Each number is 128 + 24 x the weight over its row's rms, rounded and kept within 0 to 255. Layers, rows and columns count from 0. Numbers have three digits each. The size before them is the row's rms in percent of the matrix's.

# k: layer 6 attention key, 512x512, rms 0.061, rows 210-255, columns 384-511
# q: layer 6 attention query, 512x512, rms 0.0616, rows 211-255, columns 384-511
# v: layer 6 attention value, 512x512, rms 0.064, rows 192-198, columns 384-511
# o: layer 6 attention output (transposed), 512x512, rms 0.0683, rows 192-198, columns 384-511
k210 098:098101118100161096135105081181153122107144160138143150144162161137116123134152081125158117119125133108106097107114159163150135117141171110147132133147097144097155104123146124135122130109143142124120118107108123139129110125134141136128113102142125104125102079121102155154115146146109136146135156153125148114152131166128201081120181118105156104162079075143138119138157131090167146122133
q211 092:137152135145109112124119158103142116089112118180140122184148145111163141102107102118141139099138150134103156114147111143140129107124165107082149112116133119166125146120105077092100129117138142133100149149143115140065130162101158091107167144117136154114143110109162139132119135153142150125130125150156132113124124102053160136094083159122122157094136100151133134135210137107089110172082
k211 094:105118165142116137146096109121143126159127134152132129185157133093144117116084086129122154125152128148118193077129111108087117131112123168117106097121123103129127146163117080117087149115219125113098102135141116104103125169122108105099139101156172178144084109170153151123148141127165117127116120136156122124133077119088103150113160132138142167122130156109156091143136131126077128128105
q212 092:111114131137170090127107148176107101138120130106166157149124105145130116158153106115124112132122173157121101110123106112135147127149147136141137143128163135119138132143108068118136146132118135161133108127120096184164140130072150079119117103123107162132093086121105125132116134165091110133126122170086182102118116128136166140119139104150114132139116127123111128113114106138144149095131
k212 098:124140146132141110077138116148071138095129115099135128158117068145133109162137111080167139124120138139133104104140122113089138146062191160129131145100149165129129172077098114115138116116144106118088115162100117175143096138138108120127119142108115152116098119138114129130095129107110133136130131164123166146105139110130125122106137092135107153146130126111104114134078176148134139115086
q213 098:122127161138128159139148134079153131144096112138123154126125166153127095142092145111156105097140112206100129168095101080126130124111108108139115115131150106102142137120116138150137149121134111141152160142089105105118177148145100138129107150155149127105158099118173096173135125136126109104115110193064146130159129105142103119126093123130107129138152141130145138181141112127100160137167
k213 095:114113149129198154124132145109138124171093091130090128156131163138106109129142178127126074134137114140110115128088128104147142132128112067118140070122115130113152125141125121119109102145114114095107132152141128140137175160130103147108131168148139172141142122116169114108116151150159136115093118145102156119132127106136119123061102162105105103090116137108138129151141092102138172165127
q214 092:139152155086147135149145119157131132139106168117139152132091138113146127090107144133134096109137158133156114103121126129115129160186073137169124138199148149119135078086127105155101133163166102151134144104126103118114120109160113121188128169121157171107124160130106156113140114116133161108092156143088149129170097162131113126159109139129132093111072127123091150115123079155135105112141
k214 096:117175147109129137144141105084111114130130135124092120126113123113087167098119100140110152087119159146131088125143133128123128116143103159105138096124147163114170083112129143147076161175152144087124179136137115130128151081157139147167147148126162112101131132149153123142115121147118162105095128171149163096118112126129086097130083157065146146140109117140086136117163131161144121133161
q215 098:125113148119188105123157108143162155112098156127097094128184148157114059094115136149190159155137133119103105156129141116139118095147097158152140103122095122109107198125141124119141119148111156129140143140137156092133158132121139095111145079108149115098086083096126112127106085148116143158117149129107139144071101141108173140128101063121133113115071131095111137106117141147105097120137
k215 094:119155140097167169117150122133149142137131141152086152142136111146132080119111087112152128135129114120144133120132173143145124119119127186136159168138115114107159177102136138083117133114134129075139137120150160105129146122120153108129117133081167098115081135070182138118096111154127139157099113132139104128116079109107149136080063083094131108119129102106125127121117122092088106112139
q216 093:145130100087159131159156156152179136172135112130172131160125144156145156102164161125125121101106113131141071154154148135120094191125103152118118118130126115141135110143076142114117140131135136160141138148115161109126112139131119150092128194111127159145117160152142141127101136117108115078145155165133143092103200097120089100167127143134103112096092165124134105104100122139103136134126
k216 094:129167117131136133134114150122165070124095089117158140150159137108118163127128129137136121118094178140183084127138137132132109131118076129105119132109107097146160114151144121110187128126146116133131122160120159126118126110138180142101153114129078155135144122112134110109159114095141140084096130102161138113049168118104147083157130113140150148169102133151143158078086105154122103128136
q217 096:134125132130107119123110148158121157151124141116130116094114121164135144142139127136135142079124114139140105096121123117122127113119105105148126123131139143170175120122117129100139107081126146151111136112139166108154160154118150125108109107087171133116117066114188136136111128116129129117109188154111094090125093150116159130152133152152166108110118121131146148152147102116113128120095
k217 092:115153125117116081172070137129120097105133133132161121133107132102127162145114126151153150130119095111158126123113114086144115109156166132117129061168136123141097158108091137131126118115113120181114117150146120148083127165090177135117143120093151142140107133124167113107158104104150136091123146109118124090092105141082218138182146114161130122136112136129117112133127082115119150107151
q218 095:144131138099120157125130150169134123171119182125106091115133136138126117129147102177128153142181099101128133125135129136093123104113120176148151096110131140139173121178099127142114139110112119168140130179162131123125142078125110091112150114098127162072095128115125151114132097164156177153140150126099131126123147146142117166121117075123125131138132109118150143126135106120144154095128
k218 092:150130165124133133103107095094143128141127105110117141126138116116115160089152087155122119122117103142118124096103119106122098133135126105150151121115144129136124136101101133099185127127144157141122153113097128100130145124110105097147134132110109183120124097111101150091110102105151151146083114100120168178136193136103082145098129125126140107134126162110167106123119130097157109091099
q219 092:121106120075107147121107129119154112097115115108129101107133171095131121086150111094156131101127140131144146151133107147071124107146144120171115141107145113161160128112118121144126112134125106124124113111176133185131131119129139120160086156124153080109093132165095106148108096162118129143115109098076090120094114149165144134153138089142170158110146151169150134121135122144138150122107
k219 094:111117134081112136101147116159130118145120114121106121148151144147107108114142111113104124148152150149161131120167154099118123100169122109134104183121127109124141159100104141125121121122117145119100088090152092172166145091177144106118092148110167096114067116143112130125147084143155155109156089147105112139111135146140157121115140121123153148090138148102124108093140162151122145115097
q220 091:133126127160150175112141125119133143129154103138125100118123126143144126143144156097110119117125135122193185150123097140163093057127163086113165087144085118101117068126100121113121136129150129100111145134131134080145153159122140120143136126147095110112125124100121142146152142122106147136145105119124147158136151126171115123122163134077119126149093148107115098110142142141120109101124
k220 091:122135143079128179123144090149125121128133086178158114132123164168149121112126145136135119108106091126144150132186157142116109118149120095150135115115104131105071112122102103106113152142132114165123138168144105124110143170177134108161118147160150090086127172121129142132152163107196119070148079112124099132131133089125100159107116117109105143191106118081095157062125175135136119096122
q221 093:100152155149089104150144140109128157143132151133150078103123161139132138149111110095091160146166110075151126139135104097121122162148122133122110131151119134084133074091124109127127135101108146113148141116142131108122081157102102130116118131124118142099105067144103143109114115083112132137095119152067126132134122102106122077126114131138121139105120138144166131156132158137116083161135
k221 096:142143123130148128127102109115113108060138167141150129116137139126118151132105121141127149135147139079105129144127091093142127106158123120111100109097099149094169095100151175107132122124139142098093094143173167132108100123081124094110121104142127136118137081154107153108146140145179166142147110145095148137129123152103092112116112113133123109136171154136139153097087129133146135116126
q222 093:138130110153112138144078165117147159148058165129080158130128103117145140136118075173095113140153118136113112143169077100101098096161156127102109127153135134121131142120092109126145116199113140127114089122163111141141082156102110139092102103111142119164092165159117116124094087115121124160086097170175100134130114139110147113099115133107155144161098112120087122112103144140113187137147
k222 092:121119136108134139143160147092131162143097145109117164134109138141122106132120105129105117160160097147139133124133103090089119051163178150083128143164157159118127190121114099132100082196139186089101123160162144128101144143090087098109098078127124170141075125148111131174138097120094141116170103080127109110109145115138145100170134135156147123190124148110094127126126108154110189126104
q223 098:133101138140148120160198103120135100129105096113131148143066104137116135125154129110129056141128133150130147100117170155115111121150128184086126096120148102184153128079105135168156109138151146136097146115108150134094129132138117096132123110129104142101141117129111131129156148115118113110101135111147146125137158097087136120117111131135118137175177120104150123153155149102138128152153
k223 095:137126156132108090127158081147128139123125143131126126171104141132128141116144128114138079140153170157146133119186140121137140135134114123105094127142147144155142123131103152099127168126110080147142107100128144119118117135183129105115114107153127176164130118080112137141129145153109137110111099130107128153100115132099128115165148165202099116154126134071129120146122120099118132134093
q224 097:102125172117111150122152153092098124132112128130118116171134109077153128120115124124119093164124146122100128120116139149138099160125096137127141142156131120114155102129147124105148132133101108112120113080140092142167130130076089164072172155127112125098118119116135139134100078102147136129131180113119109119119123129116092124122109136133144122113145172109134144116153156130171158156153
k224 096:079134199080147162182166118123080113130144097074191103162132124104101151170109149118160119142128147152137144123121160131168138146147127155128143151119121126132150120124103127161097138134118121145180113071117115134113097119113139126153124147147129131142134139104075126107169089142142103106154180134103133105094167169123086119157187159127104136121101135175119130093113143122143127127131
q225 089:150127179099125121137133070147161106107138171075077163150091129105142092167151147130141117088119159138120133081139163188161104130108170127129124123096093133113201115125201146147166166167136132094133129113104113172103116118130096090096124123166138143153105132144116153113147114123142094115109133126119132107110110143165135155110118122154107124123145103120143136138162133101116130125148
k225 095:126122131085074143144147085115150099129117176099069124168121140112101160174155157125110097103113115109129134103131109154150082109104163156148135118102121158149140105102154137146141107128144124124119104092133109159135130138173137089151153134106162120137121128157145118121135129108114075155144131140115092089177118121168144118130121130167130115107136109126136165140143151095159089097109
q226 091:108135110093129132131136140091151138129086150119159123105114111118133133122162119101138073167068106158145131134131145113133132136160079135124148150086097096138131153112185136115123098172104114100107124132134127126110126139139130128125124203146126123093146118161110112074113142121148122148162122124137126150127150131104139155131096098108188108110165131125145092122056194120161120141130
k226 090:091131117127115129143104126115168168157132125131127100098086138125115150108144127144111137078145147166130195116148147133125153128158159110136165169130120149086127125151175119124147096164081136100167126132112106118144129109148115118117110174150121149088159125132115120114138124150129142112112164132140137182114143123153148109156105112108134144120138173122089146138109127112126113135143
q227 095:087127176130132099107125137097117109158120126117152145119143103139148099137141120160083138165115093124087101121139138117149137123160113107146103093142107100113117164118179135117113132167098130127163146110127176100129153165128152135129126119101100145130116147123064137156124127162120081130091099139115134162111134124141133119230099074119121159097109105131154139103125149168164070136148
k227 094:093143166149096120101107153108173131120135132089131127122123093129151126120140159160114125125107140151111095109152124164174114158154129146117131124145096117093125138091133141113116149116167145132106107136082113077137137132122137111107138082103118136144122134160059119198096124181104115162103154123099104148140128132155148107143116135092095089142136128158131122184130119155126133121133
q228 096:134092123094156150109110152131103119158121118105127144141140156145137108133131109117115128129128123157131134119077130115141141157098141100181123153128138113094145144114125179107107128132144153128115116152142175139126108152106124114128157122112115132113138136110129135106088130154093123164131118104110141142178121161166165152157144141116161121109115180068112125119128128143101144126125
k228 092:087119099124160135137154085121161089140104112126154119141156127111120124106159100127088133139112076135116119083116086122128165152120149103148135131174089096112090142089131176142128104123106121163090132171092116119097098184091121076149118124125107137102148154179117162141118144164102124143138191112109129133141121140165111168167114140108139127119111149151157137111123143125132097138111
q229 093:103122135127095113121165143173138144148154124145128130091115124184149138153134156152164155132144124109126139074162133158158104111133107142108117110059110194163154130117150105131119149130099100084145116178151119115155135175092123136104183138131133125128104132129111124129111147083115121156098070148128129130117146128105140133138116087108122116096148160105126189161149133108122132162102
k229 097:145130094108126113158132126097116174167154123115171149127124142165088147126147136126186126131153109128112091121158109129109166066135143172137126110117098158120140137126183155125101129138122085136117148120119106106152126141116078176138139131120152176116122114182128182129115156118124137151094133155098133134134143101110149133159119123127106151119133141129175152138159089176149093090164
q230 093:130119143107145114164119176150167148089129128103153110081132117158101124136133149152160155111109140150156120130158111125110158116115175128096090150124136078105067148191163156117165168127128117151087143124117163132160127153145132137151179154142157101094109119131122134155078122116128129105117150079113059105169179132158100144094095082148121156129134127131097119151083141138170088107127
k230 094:133111091132117148156134114156127131138117144104161136098110136080102089132153150109175148144143146169151100083169138135127179125136140090118155126123139087117122152158123118104067156097118170111094145119162166150154117162127171112136147136119188122097100149129148126133153123127119103093128142116131094144187126139114128134157163128121092141145141102130106155133091120156158115117097
q231 093:139154181094104136130119084142138140156142133101116143089085106061079129109095122127090140128141097091165191172135140112147069109149128125117095127140142087145092133109166110138126129141155116112154097112134129115135127127114120150073161116126120162137127110157142126165075110106151132111137128120090124155132125120109091087184098111129121143127120130148129174143135117124141115122127
k231 092:179136157112102120089083102136151138115131154106137125094163078099106114152110140111093118155139130106149110100162143127147144182128108094120114129108144100158168104109164151145156128095118105086133107129097136156135144153114100155080120147154127125126122092116127150119152142138120114150149122124107113150107153126134125057133103160135134117169124137105147116108132092160144160093132
q232 095:095128105095155085149137080146165110131141120100114151146145123120113187157145163158093104157166166127140143182116092124148132158092121116112100148141142149125104133144078133105146103153094099126135146107096127106138160134124129129130143095079119148151157157137115134158150144165133189163147139121119133098109135114173118092116104074151173141113128095146076136107090119118087131125131
k232 097:136136103134152082120143101131137061134148171096130111148155101128103133114096142133107146158099160121120147162134079119135086156061112127131121140161140118083110142141095160124141136119091101104127148142094174134134100133144132154166181138129102091161133134165102171171113131157140172149162095093110140102146094108155118090110101104153159143118144133153107112110150104150102122168110
q233 095:111118130112126132126136161188130131166121131145127136125173127154117142070141130201126143149136106101126153143126115120160124138155113076165107122115145170087113116114108116102108110128116143136129094106116111113114107105141145137158120150146110115174149135155136117162126108119136126103134111107125146075096163123146120137140079165158159126133170117120111109123135099091101186135103
k233 097:138110113097147141157119128151123107159144160139114137143116117112126148080146170167117133091148125112162124149137105080164132066161136164114108153116179145120083126112109116113151091135125145175114100148120146119157068062111121126143086158087111132171147129132123125137085125101125149102130183092160177095141194122132168113129108095131175121121181114130109138108132120139164120142085
q234 095:130132109153136093164139165130117141141125127113117102183128127190117181137112124129128155112147107086116098088121143116120179107104155114109142113126113104116132133102091110148148111111132161156171119159112120158119125167125115161091114124151139110128086088125078142116185128127179111087114132114103083096112116139141103112108141119153151114117115156196104103129137154127142080156125
k234 095:146126122169114105121126121127100097128126098101119114125100081134147132095095123148117148130139158103153134130156146156098142134117098158107107125146153137120097090105131143177147174137160182131174151102119150156119098140128140112087107146102141121114110076122124180150136127103138099084140135141094120107092116154162091175141141144142157122141124136151122120110182129115136108145124
q235 095:146114147101067117116108148123156131111114111157152122114135132135165166151158187143099129101126135129125119152097116111146143177121117103125112131085135110151125165161110097115105093173115142118144143114153110154115113094112128095124091105118143098135116114144136180120097089103152181164113133142080101156146147130113127102148128183113121152126108120099175089127129143155141111170097
k235 097:065135115149123116101132127125129106127076118123120121127133110139108129123117081122091149112121132146150122116112147119083098177138119122101128133107150104124085113147129150139143140178130075107134137127128153134110125110186129122128124140125168148140150117135159115126120138132165188140172119124130128153155144097139121123086150157113125161124126155120183109135077133160119102160158
q236 097:137129148115106182143108101118133115136105112154118123083085136141157147091141134129117119097152095092128138184115096108147129136152131128118153104147136157164172118109104118138163112140157101139157104129146103095105113148162156115118187103095094162122126141134155099110132178086092113114131151155167158120136137115144141106122128151137098112115115084143158121099104126158092087157120
k236 098:110126093074103159152125139095108114165138105120123110090107126120132146125132131131149106102176114097134113140158140127131118134144164138137201074109158153184140134129082123137114108134141146121136065123126118083136130119130135119139176163084100107128137116096172070130165185069125135123131145132149118135095101109127151122110166095105126109117121128145183085070129146166115128136048
q237 092:139152119102144143108040132113157099105091153116092101096112131156097121148083128158155109130099105099142159133120158131150106113119055117141121070099128123135107133120177149161183116063127117111120171071106141132111131130136141089140133117116102071116117110195151140160113144177115121111132150160111144145165174142126126054121147127119124144166135140122126140117102084141134106111127
k237 096:159079109135120167104109149121115114145135145147144125146112134148067135161104106173146107139151155161133157141111137122148130115135120073132096112092106110096077135142111097158123107137127127150155116128119155114108118137114145109196175145127107144176093091112146137145140102137146115140128120118107150147143124126098118082156140108123144125098076127126157111112150120158116146102147
q238 093:111147128105164094155125131160084102132124136147161145133076142104129135118145123129078138184127125107161132132145078129155143100123150130108103125176145134150134110152129136131120149067131078134130138127172122109169111111157115159149151157125136073128142113144140074149140146096163129070135170072110151129107109144116101120123129105126097117176067133159153108095125140153152109151145
k238 091:083143110127099115155147177180108109058126178132110201126148131093139165126140121158097138140122106138149121165173119133138122120108098144137109151091124122140130086112123109156102148135155120120132094136150175116137165108135154135130165162139132071160113132166164118137125112101110149114148095111116124130151170146114112133115099134103111096126113121108135088114122120081150127131139
q239 097:131128121099108164126155132110133189105121097152113143147130148140109163134114144127158136142106162106150126140153113093106129088135100134142109108083091104148112097162153139176108131103123122158144119077125162134139132158110166119105196118120082128127122130089140141165098103142116072139127159073122129124109168138150119119131133161121106147104149149145155140096129112134128104128095
k239 095:126119150126121153093142137117116125107098096141098123166151141151112116138095134116152099139092128164188095114129121116146115129139137138146107116086117117125171129145171106184142141090119090154099115151139113133122131180114148095092184111107154125095109132129142131159135136116114118134127124126123146122117122113174097151157130134111124138111074118109122111093127138143108155116161
q240 093:142077112141153099136118133139141084095113130148101125157159152102100130137140132166080138162109161125125140142121178116154110176114085151143084128076126132170146129131147158145140151148106102147133127140137124127107148095164092131178115137154108161154182140165124203103101122139142154114150087105118135112077139080139150120150154156113138147154108168134152120110130084105111176140167
k240 095:111105136118145141122174113132151098160128119115120128121128171110126114148158147115078152102124174125137153140161181118134150152142102154114042143047108103174141136094163124115146129123082086118128122130107114125155107153122080130126090159144129175187124133103125116112103117108107144126139093094100166126115150122152117095158155133109140135099144123160115118140138116164099146146157
q241 092:163099073114122165148123147130147092109115161117147132112125069125141136145127096091146151141160127115140137078154101078134150103169154108121082170123115133125135147134118140099107113148159098124119132158118174153125136171129130134135100138128152152146114099158097152139170168110126131113096117164116143099122151123092120132130137109125155071106088141169158124088138103119143174114116
k241 095:170140093103126162115103120128109089137108139170148112139131104125138173123155092122122114115141090120150158077164134088162129119120178113109112121094140122147104136151133141089119149128154100125158107147116138177142150190140098115124123155147095100091103118146106147159159181117113118141169102167107108125092101141103149105129144110111153123144088149101104123159112120125109163107153
q242 094:073079116116121121102139126173139175145124125195095143125135165120158154117129158127136138111122118127123111142134143160134128080134077147085121166124138113129112111082127145119119138121149108156133129116131132130150126134153120134118098124108175162120145123128155130136075084136100086122122129133156112120094143106058109132125155160100179059069159133156131141103164128101099170113144
k242 089:121084138112136164151164159129089134119133123189101135137109176139121138135109088124061120123138139144144106135122129151109130118147086148158107098107132113154125102104142162147130112136109149121152111170102107112111174131102125128156082120149166149139125135147087124140121115141064119082163153114134124111155113128124118087097112107119159110088142138136151130105134126120079152128107
q243 091:151175069152133132103092127164095126120094142108131103118168156083127123122134117129089104122129136127156128139100141138167119145139125194112133126095139084124135111130152139124162126131132128125157118162092109171132131156152112116139167135134166093130097141138090134134125136135146155085148140145100087154092151107147141131109127100131113098105137114136142151048138158149108117146137
k243 092:133175116120115141117121161180093125167097126088132142118152148126167108100124134150105154166124113125133116140092188126099148154094152119132072159098130091167150116127142096120146103138129144102156143154179108148090157103136125113115160092120114111125145128100139125137167123143130150112108121130091155120117151131133162151141120166125149130144131128085152120132156119082155145118125
q244 097:164110138186169113129104119138136121146140149121115072142123122120107141175114162182125135143138128158121112164125160174114123142118100124105098127123144122153096120140178117129141123110122111081151109127144137111141145144168136163146127154118105144147149143155123178114136098127109101127174131107130114130151133107173091130151155164119146125182121137132102107137128123135135148117143
k244 096:170102078153147146152114123153095136133158151088131126130142105086142198117140129185174133154179172158116102121112152171110169114142133103091113103066125117166119115138099110090085120126117112140133122142131147123160120145121108104087117123103103117144152183140129141129138083136138104128133129142105148136142186141142094120126148125116139110121102113129147135133156084145152106149124
q245 097:122109170125136143103149150119147140117125098152137167168104118115101119107104147145123166178090119157152143106145120128146153152135091155124149096096125068116139153117126118118094151142117130085092118142134121153153112130142147136136116142171137132130102129140087139111104142126129137163136142193151101140093070158124115114155098133099146135079153125148127139077124073118097112182106
k245 091:160102100153182124090154152108109131105103157136112127155142131124117095115122146139099144175165128088124153112102098088070178153096123106118139110105114129109148130112154112126119137149144145087113151065126151142130123095150143119145128168116122130114122127133086121098149091126130140146122152123133107088090095141161109101162139121121144149110133141143145121141129110111084137168099
q246 099:122159135144120094135107126113103173122103123086144135109162148145127108141113154140131149157164139122128131145164129131121144086137142161142152127148170135077145140105066134133172130129125075131162143091139135138161132132148106137162130091108048127163091149125095140147132180151140124089109115110127165124094123148128122128133105090131082107124105129103180101088135148089108095145094
k246 099:128145130109115127112125107142109145131150091152131165127140139143153153119114107073129161173136142135141101164132138102147135150125082134120162138110138138125108096139096081134119166131133095152130185091145146107126149123117130145127145131134108104138145123153101103157105167142171134121116128144153140139097095139138160159099071103099104133137168130121129128106118133112097113132141
q247 097:121110103130090135115145102098138157118134147139118114143166120158131134132143154115122130119162135176085144164075100157160148138125168124117159130133143127096155129102170094110142135164170108111141104205090115101146139152093100130075160097107130115104158125126125130128115148095124146082088105135078120144095148073152126128126160148102124122085134131147145090143174102175132164154129
k247 096:127104078145117141110139109132156153067115105148105140150133109120129111148120196138130110138155111121111122107040087117114161148098140159089127096151124134113106100133137143115153139176126109141113113185137138145111116141134115101134113106137135103130087151146115095075107174158122112131113102091113149137105149098138149093142149136131128133094153135157095179124151098130147127187101
q248 097:113095171098161128070107141108114136172101131135115179121133114115138112128191115137119143138163054111138095145111174110110113124156099154144162109113169149139142105162147164117121167154125154114120068114082158109117123149130110121109134129117126143080092112135150123116143116103051124184143114129168087154122152113114111084091109137110144128132151086111162117112135141153111099098127
k248 094:150149172112140158082146167124152125153121100161100154127166111140139086085151134176107176124103088079123120135113152113099092096179128127098151112160159177099147121126105137099098105142133128135135171117124118084131162132118146119114178129126150136126158107176162143096137116122091126158135104143171139156128152120109112120146119176105162138117112103104136109094068143131121128136125
q249 093:129130142182110148129125108129133129123109129144153133112183127126120120154130128100154095120108166118123116098127096101113154128117147166137141185142144092176130125150156073157148120134131151116177115146134113121176107138113140172110130137134165130180129127088169126118134136144139111139181124127128167131139142110100110105134130138121148099111171128084111139105122087144155087134154
k249 091:152190161120114143108123114126140097143102141151136096131152137119144101122118148102117084143143180147108084154133140120107138146107107155131146153098147102133102129107167119149130133160093162100160146119132150128150117150142133146099121115162119144123179156104100117128137111185180120136140094133139159114104154141113116111129160121101156108118173160114085121125137139125172145127127
q250 095:178139125120099105191175110130106132093108147134129162154120113149088163122138139128141096083109127079138138107118113150101124176150158103138118102168127087106105164125135120125176142120100147147153158138126121087095110128139111146118129140111117094143133136144109091136154110137130070120131142145113109125135135140112097164139154082116111143128121071181099151148088130135180144116106
k250 095:097130083125077115137135148121090139141093073127099170126152164119098139123138157137175120131122109087112175093127124151121118157158081090133138041119138117096131144098178135124141112136131125101139154121158093084115082121130115181131121165121076068116110133132134098111139130151148107162126137138159169136181132128136105159076146087111108118121079116151105141117118128137157149101126
q251 092:123148145158144117114162103131127127114113106110135095151130100110154142119127117146098150130143155123117100144140148133145104135129124120155182113125118180141094094105086101138147089129147106139077112164151140094127141123134098158110157082154147146116120126142164136128121123166119147116111100108100143109134122140129181146125184093116119084129139151099104127161147150124076096080118
k251 091:131171160100135119118144096154096097182107088157137170126146116118149103137119102176076135205129106114133149125160187078137099143126116198141176087114087151155136109101099118119153110120141109128144131160164179141111159109069147130136134158157138175101127158162133123106117142143119134100089143125114138112156129151090140119126106095128164106105119124137113140162150168136124123110119
q252 100:132137123093139064141109121156094170122164181130157180112124104121126156116088100115111103081114133173126159122140151126110106173141123170157153121177117119162136083096124145121138152062088104089140140126135111181148175133137131150138086105125133145134133091125154108121167113188141094130138126173115111188119103152184114101089149150115121122157113143137151140133154161104181113132097
k252 096:116111113171151112112139087144106166179169148137141152143109116117152086134139089127132087115087129149125113126098138142121141145115113136152161142150113127119147108096140122095120103090139112050115170113158121130176115139142124125152117169138122129110124124153160113091114139173092119140160113165118094175114126118116117150115136115119108149144124131167164129107175161118131130172108
q253 093:093136162135123178100146137132157115150160136140087122111117130123122106146099129192142076149088128129119157121101144142141125136117150153129103156139096091122150130146146076098163103095082117150101160095088144134154133162175136135135112142130147086112123085084147152130137123153117112101084158160149147164126142112128124132120133140128120131129140114125127123140090106146105110075159
k253 097:119105141124121135132112157125186147150150116107082121118111108125126107121116090132186134146107105110121134126147122145125131127150146169130101112160108156119116101125172099144136156149101104140075139097123116115117118155146109130142143116088154090107143101104115145139090151115167119146115151123144131132134156128135134152113155140125074122131136167146117135158121128114162112116142
q254 091:151100145163102157133105151138147150129116149152088127101143108105126138114139080188152089087116119181101166114142125072151127124169141145118154164128156167070137112092131154140141150189148124132129137137129126114119135102074125132139145108105155143140165138140083129115122119111192132127106141117159124084125135127160154134137123113131172091157104128132101129157140129169154152117132
k254 097:140154167097136139151149141133168148119119120141129116149176136132121171094152075110154092113087154141136150088108125095170105114167112112149146162151156167115098181147092117093123076142155126112155135088133099122145112126083129164094131107113114166160147110127089130101150116174142082119093132127124157108123143097128131131109147100105153091114121127106132143129136146128140117140163
q255 087:154151124069117102131153151129124097139131129128123088096140117136168124135157115118085123147097167133145107151138072101133122134158118145143197122148166126190151121071135105128057151189119152131124131105122134056098148098121150084132116140131074117114127079093096147094134171145095128111098143139099100137107115150147092137087134136128129146097109166092117104155108130124134095116117
k255 089:144135113109158105134122104146135117131156145115137141102091091132118140131142107116115125147137126147114148166104089098107124140087101143163153162157131150205131141084176141133087163155140077113103170140093148123139166128138129140114144104113092123111167126122141157169143121127140090127113136146117065115131113117129092101137089145119118134142082171089153136143099138096106125153115
v192 101:148145137123142137158140112142136128094157090111139089150125121089114116135119147161094155088122117092133108158123144101109152154117191121078110144129093153133152116122107103172120125157121151089108129098076166134118120103122128122079112117128120152114153155164100111115126158128157087141128099150132128110119090142105120152123134133132142147100147129142133144159149117102137173146101
o192 097:143133146172106069101092180125096132159085136184102149131144147145136118126152136124123124160118134136125138071118103133153115088144104175173163127130130097091119141146129140093119145085127114134121126129179092128131134143138121113161129120133152093133100118081158144143134087104085145133145158093131117120128135091133149109132128119151150131151114134123092150097142131167120106153141
v193 101:097167121188117088150141092130099102131164132101108102100169180155110091137130159071155110126139092108113181119140087120139110115116155114125086135106143163127116082101134095116099127138156184126125139131123123067113088091134147135145163130066092136140120173172106157140138115094121151156118136196167140101137144109140144116134114113172143166128078181144123132108130112127150126134124
o193 097:189061124076130181098110154133171123134116119162108143137118104101122172125143143148112184124130161153174089145092128154121164118123094140115127168118119127115117168149111127112164164127112077108095135127122130183128186157128096136123100116162143149087112080077154122109137161153156125102137106077105103124102101144133105142110109120102127113138203113094134116132125121153149128160097
v194 102:145094142150129153119133148105153115132130143152058121142149122155141125097150126115131083105143173138097078092153117133142111154070133121157115106116128132098130080125142120171140154135140153088154147068138150142150115088102082134124137142122138071128112150132106141130153133119155123137128124129141157110125163119143136111171093160107109150144146197147156104078156099126110101153139
o194 095:132168116113129096130130111159137169131113099105171126103107114110097119141115123162125104151135064112139146133141145107080138077183131142103147139147170104130124159118114158097135100124100129178080134176140098104114180174139147127152096111123132180110142137149139112164117133123117137125148125097117106113137115123124121162077181113156156115086141090120095132154112156128111154099116
v195 099:085164118099117135131132145151131100110112123187095156104141107171139118097128124078139150131148138113136108131158126119102137119138115144159143134119147152155154130144137102162108135082149107149113126125146120123153148146117173101138143121162159124144153141149150115192090123139167151144135156149140148183114103140131172125127153091121110096133131141083139140119109108124099127138139
o195 097:187119119158163143120151111123130126143154157111130083138121110086101101156103114155108127109121121119125135103115146140177118153107118106078149138121095109116117143118142151102151122166138148098130146134127164126135104123105128110125120121117106143082127122100087131069134138132076099123120121078158124065176156120132113143138128157136130147116132115173111121138151136146135098125082
v196 098:143131144110115158106096138106152152129135175157117147087138107132178122117134082079144136125097116101109110101130118145157095123134128124174152145169153129157106127074110121120112123075147119137130125134133139164103128097093137103152139107142120148146120105097126109081117077137144121117158181142125114130088082116135110114165142142136147142119152113139111112089129153094106103135107
o196 091:135145114117135115122135152129130097153134114126140102166095153126087137130116159164137092123168115191141153134156145111125120113131124158119140109091101171097115129150187145143108106179109131127122114127151150107153110169158144175077124145129127126141145155142153148164164157116097107099112087134134133109162162095137151127137138108107104087144138184144129179141129127163139142114137
v197 098:143089142121117121136176094098184132128104129143111142113125170150106138165151146149118112115146093096163138144079086126126126142092128157131131099143144139124099173126127099124160087131133099167116151140126093135143149097128076173112108161111098088176130156155138121098158104091108109117124115131121125139089118111132121121088122107142119147161118102094180166127148102117143170109149
o197 099:129137113106122102133098165147066109113167123126134101140145105095132145090123135105106136126139188150093132123154163123143147111167140117112090117113115148132136104172125163114090152140103164120107143105140135104126115151147175100086166106109138188104106103128100141167096155185179133147123142119129125114171138130136121164153136147122113119126117143143116108135139146146129069142130
v198 097:127115139111098143137122112116146117106146086124136123116133169152106092134132164128136130126084101120125111177088140115115069146071131136119144117100121113066098140127124116129124106147154162129119126128133139135119135101147143074096130092127087149136108163164161115111105156107151135160173091107124130180095114114148170145121091153153145132142140103161112132079106103114086130143095
o198 093:124136116123132112110136153146101121143140140132115132166100112082124120144166106114152112152165133130108182097148125144126166122157121107109112109116145138179141147146090172136132114165080137125145102128089154131160110132089100204155104143121137098114137123108102150136143138160081103140094167123105119059147149146131118103133176103097097110145139164121145134156131168145145135126146